Weights of a small transformer language model.
Training: a variant of Muon for these matrices, 827M tokens, 3154 steps.
Each number is 500 + 25 x the weight over its row's rms, rounded and kept within 0 to 999. Layers, rows and columns count from 0. Numbers have three digits each. The size before them is the row's rms in percent of the matrix's.

# layer 18 MLP down (transposed), 1024x256, rms 0.0426, rows 777-802, columns 128-255
088:563490501502494486522489483512486487515504480536490517504541466487496463528528504476509543521545528526484448471483522522489462490512475529519506454462532491552469531477501448480493463502487482495481524509515503502471506483540464513520499505525470469503529502466511498497503496486502503551493506497515456518527480483508504455526510496476522539469487491543492487486416485433498524471546
092:535512513456495455504500488447502461496484534528541555509481483514505542488492501483475516453489471518487515531488505481452460461467532512537504532471516503453502491487471491478523526519514522515487521485492467507503509511471560467505501524526465505519518514510511540524518544486514517479529475508485520533465505529485480482532457499543468507514473447475485462522513454503501501515510
099:486488515457506481488500519457439526497528508510443482472499517514502509478503472471517506484525501505482545469531474495501561517491485495502476516548477456528503494486553506526474480529516508469489516472501467519499503512464488478517509539503479469462506499504497503484474506500493519489526531491529518563540500489505536475481543482512507446430518471507475475505469495532501519509474
111:474436502488472487531513498501500495514537484548504486556487487515569510511519494491500539505527483517509515482493440549549520491550491526492473531511465509486500472507476539509539547445451469499514469521505488522463522531519477497517484472526469480464522463492471538499482487466511505480502515466515514487511519529488492504476515477487532458519476503485510512512509521536490480482521
093:482519495515484476488537477483462435489500497520502476486480491478510532496525474483473479519504483514510476530487524475476524532495495467511515468485525516499550514496495469522549478495524514445503490501509534515508484504499570513509486498524463498515479533527516516529500498487497489501500496496500441483500515474479512485466517513516472500429485518489473503497483509473440527511489
100:483488467515555456483485555500488411515511513481493504460463499526498495531501516519475512482491501527489508492535445486510551501527495541533508507480508470485509517503515509466481466519449535505458501505530495520513483478485538503528550456535480481478496522521511497501477430498479512502464517480484485482486482492494464494494505515481509484514496503530464514462492527477451477536541
086:507496489496497506491522504504527534472496514555501440514546462519526479474476480518546483468497474496536504494504526525524494455465494469520564480459496505504505491491524484507539504503469492474482518509532525514539540503458517476494449491530506453522546482500471549504527505470477508483486502480490487488459512534471468504488509532480498514526485479475520476547489469522516498546464
093:539460545548519497486485484516483516553536504507474516469529520491473533509475512511457471507455485475494543468524524479507503544517510498461520481472482465543494520499508476476542457485513513512550490546448451487511496473480516519451506528503523459534537481481526502499528517498500517502525550475494505554478486512519482504545519464509451505518493462465512496528516555492541494464506
105:471468477491464488555524470506516514508500506505477553509557501485491478499492522476479515548539475499480480521505527524510494526457510483520481484482514533478516510501469513494509519470534500498508486479515479537548457462464489535457534464537479533483521510452523458486526492478508529502503531472447527470474518514423517484490479519503527494491518511488541491519519542441504474506526
112:543531498470505521495515509487534547501504476515496518478562492519499488501547533453479505491443509471497535499496504480529483465468452503467495522492497519507463491516480467526483470489502493514537474493512521510503503480472492469474484448516555532520492479523485516493486464493543510505515504522511519472505531495483480476515488510519497488484496485506515492527457479514472490499515
106:549491512483497539483501498491463541532474493518517537480443475467463509534464488529499563519510488506518547495505541525492496538522488502500511480521507528482490529520516513509535515512529525498436487498491490540517542514513452515521505504483481495448532540487504481457460506527503472458498490560487475501498494519541492499452511495483471526471482481533510449513515524476487503505512
102:459499478510558528476520511489516499504529502487499490502516491497469522496493508459508476494475470480484463466488459499512518448499511492508502477542537569538476519476551547466479533503586479533445500475558455489486542520498495467514507489481523484436512493501481517491511468500507480506489490479520519498518489528515462506500490489496511475474486507489513493463472496515478508515509
088:521480500494476491509502474481506516474508526503497511525524508508519503456500478432500538548475517529490511511505524523525465505529490514459500533489487485527468471501504545526537495516467483510485554468494467494496453512525493497499481487525528513484539482530518495513455502491500486476528514511509515480508528507489531537508491513512541567505446487521457557510512490529484487465497
097:497486509456502489496539539518527531536507494487480474536467497495487501483508498507463520470517481510496478463524517559482476515530540518513510550493494529497489495499485531475498525511451522515513537457490496462519525445524477516474516490465469487492542469486470501531481510528507496522509490496496496489493520503502483519528493487488508435516495505543513480496479483505542533541545
111:502506528509484495506477477500521546474498498519527518517509450546471534472493443491517469491472504481497472522457545456506490531474500498452503527493494472487514508486471537517490528490513547517492485486490498517493484453488549446473519511477518530513510533490511493517478510473529516515520520497504472493469518485515498466525494514517546489547489505481488469488509498511517511526515
103:495516490477512487488512472512485483478501479488510522548518490483540508516495521518497503511481527517515488475530476534471525543478467501477472479499548510494497537467477495540485510500493487476535473524500510526493526513494535505508482532492512493531507507490522544466510533494523440541502503566506510497513491551544527481519494516496505460507496524531494506476512452471522509461521
084:523514465508508467490513468486471496464500510456527508470499527519509537506474470495522496494520518485448515493474517490481480502514513489498487454576524536536505535466451512482577486480521479483531463544518533502489477515525481486478507529458522502488507495489515515490532449496489499484474499522538494510494494469533497474517527478508548458509547488527512494501497484521493561494522
102:518515489562534493543485513519505517437519484510476477509507528499454506525488491504511475493526496477551492545522507467444519535453521472494494515493511493494527538567515500507435510478524484504519486507506450513512485502472460500496512490522499539516503495527489490481542509459485515506511511492480475487491499538493558481462530482476526533510467445510456505504523512515516516558519
084:502504484559475504498484529528501486450487482448485495524505484513546483448431493472497497486493488474505518528506487456510541493484458505475511520508446496513446488467534512538484487488482461527490488464483480509500491522453517538496511490449531527486527517484447534457501486466487516483485474551511506501490503517503482513535481535457505479507532518493524513467505543479497500495553
106:484520521518552489526476476517477521489478536515491509496485528564507497463502516502506498504502534522496513503509489478491492496530526480473494496506536519488529560531464508513466507521498498480526518500490521512523454530492453485516549554479533559518512480489451546496501535516500487487471489517470480465502491462511499539538520517498556494499507537508494485522504477490438454526529
097:487483523496544494490481476473537462509513474481481470478463475484512555524521523486524458550528493533498525483501467464502534489512480493475502506510472519514499546469440524474529552491526498480466527490502517485526499517509527451478511508490524510486483479547516489495493531483510496518469510497512471467528490498497492481487517523466450537547530476468502512490478489539523551485512
098:483510483472534481507499502475478483478460490479502529489478505472481496512479479567509507481494441513499525500455542488526464519490536475504537514494576500477506484500479474481496511483493520503525498529508505538492537523484507494475512517496527512477467494490531450548530509485519493553495522519500502513513465526514491497480486493524502470466472535463552527484492492492498515497492
105:503478502471450520530509539519520527475513493520507508494517504505507499488506512505487498492469537552500497532487503505487478530499490491503481505496503506513540494494470505475497512528466465494535498506499548488499458545526526536522495537487449433502474509518524508457523468498536499527485513515506489534476479489488522483495467510523501504496458508511494475504528484506492457468486
097:483478505451439518511502510508474509486479543542462523495516500534511515495479500498491524552484497550488495487487538541492516522485516499529488490514533511462465455547471527495494512511494496472462518525511492512470521504505485480494490505492506466499497507484497471506451516494506477492556531493502499477514484525514490485490516490477484523505554499493575491496507513512513487511509
083:466465495509482508527505498523520498492514485455506482452503523498548502509521544553515484525525502500497497509524498508472484533512506516497464504549482525486498434511553423521469499568485476490505480516525455492537534525502489527489500522489490487524491477480437509488477507535540464502518486481496515493490523475457492489484523510506540492505503517522482482509551531509512462480476
112:508490482495473519477565511505447473499523479522459494484458499491528548517497487470441495491501483514518495530484453479503486527483485475477515482493510492490497506448496512457530459495517504540509539516504480493474484495493509538498481520498522481475515530496533471477520499497487541456482513485463495523529492511502514489529479479529514526532511507501477507463515523506507538505505
# layer 18 MLP up, 1024x256, rms 0.0821, rows 778-802, columns 128-255
094:498510476477444465493450516512494513470477558479475457492425483490501441538494511472511517513456527504513522495502519553487529510523504492471482517491467468501478503527506510502478509511504490504493515505453486490475484486507523451488494517500503495505500488517491483501485475505506478490498514493552516493526505491541542498543495554525488492479494576508507479505482548537524478473484
101:523513450517510487495486498488515508493544482459545538495503500501475469537480514530513491482483467511497475521461489500527472479517495481505539478496489535513482524540486487480483485490489547468505525424512517506511497529536466520502497476491458476497528472533487530478490516545560476527491460475516509455533500492512488493502482521487485498546465507475533509492518507504498542466496
100:498502497526460474533505539524511547502504514488502520466509461471504500504512508472477500503515502441515504515477495520529470491505447482494468467471511487508531504529481451531525518561521502499493564522501492494523495508504509495456496496502486498486479504493491476502510512539486449490519486541517488509519505511495483464511491525477506514538490504475536498497543477472496499527502
096:509514540453497499509507517482487493463512503456493521457511498484532461511480448512512530484507515514448496487542485512501485518499496519511535484524525476523485498495549543471504453463496474501514520519535508477459505493501442475527509505513554501503541448500504475459494502502502500483532523500502546482549488467520485511529509487496502482532497500510533528516492473465480492464488
103:487452539491438513505458500496492475508497499508509530488539494537464466492534535541505489441490536534520520460461493521476547524468504484526517488522485502458516460530512504479508531519487521507496513494536491537506488536466476506511501512506467502494503504480526502506517490525524486465488512479488515529502517493531463509535492526440545535519463505515465522519480470507502504487453
088:517472504475487487507505509461484522450493491509522520503518525469496497498489521483520519465524531504498501488500442491500488496524507479517465453516480503496526531515487533506462503508537522501521492513511511523475478456489533482536496520491518481484477480492527551483514471539503451481491528485448466508454496519502499499491520483527474510535518452494511534481517501577485500500514
100:514481453490512473474508490472496473497503451487530516494479526504547465476495536569501481474540451521471500522500540513474528508472495485503480493552463500518510496565521445518544479517496514516481499455496499490469501493477554512472481490495525468483517510513481470512533465516454526493523508515507514480541523477506493511528519507508523523488520512488481503492477470536501495480550
101:516513548498479477485547482483463496505486537477473492498486487508476483523484521484497509529515520492517484488496485487535505493455495530488497525533442482508511528495510499553509510502514528487507483479511534506490503446562479459522480486523512495487511503508522472481497514497502497486465506486547465499549508493494522477471518481496527475477579500471527514516497541483503532509481
107:454517497494537504493516514469445541521529501519509489487563502467528483496459473494518489517487521514507425454488497486503511516483507513490490494510500545462483478575513470496474499539456490517479491504499497441493480488523498523497508473526517502462464509532541456517495506490546467432511508493471518490481501482497482497481505517515515508518485391495461505479502495545534549507493
104:526461483505482498589497481479490494475555485494529505456501490507500517517519509507503500508462499515472500509528482512489493525554496533472416491556479494468527465543478514530500485492502496510506483532516471480516500485469505518455499489481494527500549494488513482517521569491497541532525516448492552514508517504478542510527487451487491532506506455506462537494557532492514494505467
102:529496477527519497506484502527545498522408503491498479541454470512508526504514440549533477499513484518522500514504520473488501509514495494492481522522477513500483473498514509509501475475529449511523533513502485412464514514485506540485491479509501479486522500474499503484479537487508487486543485515477550537483459542537521510457530535488534505547500558495506515518476533501504491469495
092:513507511493475514511478518503522465540505480531515516490517484522499536518440492482487473496519491520541520473510486533483463495517467482495556472541521505443521496508504473506503467465523485495463526481526498459542501475440505524499521518514526550537467476454521470460477481522478510487538500526457504507491579515524495467522536509555485461491487522495545503491479472474517509509483
101:525540509549522501515485496500477500439448497522462490544529520477521486500508487487511517526490473504489472489505520465465526466511486529489508461464521535495484526455445551531489502475489509494465530466461513513491472509529487487478505498466504513484476458504492528501508472514494497444500504499473521474540474508503477540468496465491505512468541462450530553500502535479525501479496
106:530499460501491532476502449508471527487507505515545516498517561506492522495520506501511494480517467473540491472529492509469501495490476479469551529475523524497497545486489470518507489494486529461495564503517540446512482456526434533540529492510491507467531502502527499534478496506441520458478441483462499514472485489505511438500511492483478525500514512496489491498512469486509490443513
101:498484503500466532516473463519489490507495473510477509476478493490490468477528453504488487522506529511490481542500488486580511491493487499521515531502536462511513486490444465530479507477544479546458522499471467508505531535476531519521514466482485505495530492484508502523502515479485515534528532508494531519492513500502523486517455472453484510525544497546498504486462518502483469482489
094:504535515493493533524500511509494531489473499551520477446490503525490511495463459547475503513494510529480475487455512476509505501511499534460518477512501489489522526490504488538505501482488522531507540477503468477460486514486474481548501505440509474519511500526547514536551535463512481516502471518519522503464555436471490469463504506500493451517531484498521509500508529481494483481519
101:553502524524457516490479514530544511502466459520473456521485503494487454491530490524486553521482497498463452524435478462490527481526504498464447484497475495547488541511503519470521491471541501505531524513531549479495494510485524521488528524518468490503493504550481453517504528472438494519456435471528490583510499469509459514495465493507513529508504531505519514478511499503506473482493
096:510534522485489454464556493518420503559456487503470496503468514527473516532517531492510447481486499491514486487519506514539560516462509484538481501501513500489513502537512467455523507465496469480526502483527530508463509472473483474490514524493465483500497522510492477508487506506536446499513505498491491477557524489431512513491502498523480502530479516500532451497505506510528476507488
100:522478431512449445538502564466497508506501460487491506511514490473480484491503524518503476483516527487557494544518517502567476481519497517543527496485466484524484483500454495473526483506494492489486485544488484490504514454444501523514505493504480472511560451516524478501547527486534500472496481506501490498494527511494522502491478476467521496459546471499483494475522486481504476500504
099:540517468506503508486484510533477491506435520447526513524481498481558450509485484490483510490539505527522502475470439478513498481520501522531480502492499518500478514489541485513564510547515510505528470491509506474501502524455505486538566524512516471500441465465520520502519498501501514484483506520492497463495514488462483517481529532544513481492500541486503466561538502500490491485516
109:459531469496494522499481524524518493522488544495487549459514502551537516512495501480525535510502510493502474537499462515477536523561505488483494478467507488500527506479484449503536494485517478486484494512491517442448484468515485495479524493529495547460496514504448510498498493476512494520508506502498488515517472497486487504501504466515529524493491496508517447482505472476484470515568
103:502499521486468468485517507491479532491511494460462490485503481532490504497521554483509472529489483537475529514487454508479501532530439507536501473542540540496459470518506501485494516486507522501486503473504511509534548514487479501489497532490515502494528460487520514518496504506509516457496486532515512481507474528501509497513505496477529524545500509529452516515469522472483518509504
108:527471484537499492516450513468498537487470501483489498491500504484476494512494442514501543495540500487516517511484494484479504509538477510525479480490482493473460497560516509513505525507495437476478522502450493525434482496425498447465502472544515523551482521517496486505564516516500517462508465496462515484490537545504460521533474480518495475536469504536498493545477554499489512529524
088:558487482504499500504514519486423495528487506472496508499501556500466519504471464454466540497531479514516512512506466477552537508497492489504478488490523491492532537455510515477471499494508505492520462505470484540473489506433504492483464524537483538516508509539550506504527505489475520444510488531495492485502506457572528505524539515465502501501497475474525492479457484503506538486535
110:470471527497499533523518483528531557509533477511495505490510526499509557454521536527522469548516473497493511463495442486488479532519481466550499504508539508488507477518520516473521451477518510481472512499516498522466487537523467512501518484528500518452493486463502490486511482526483503503552507503490486544556495468477505555475491474514520552509529504512515509499516503556493463511497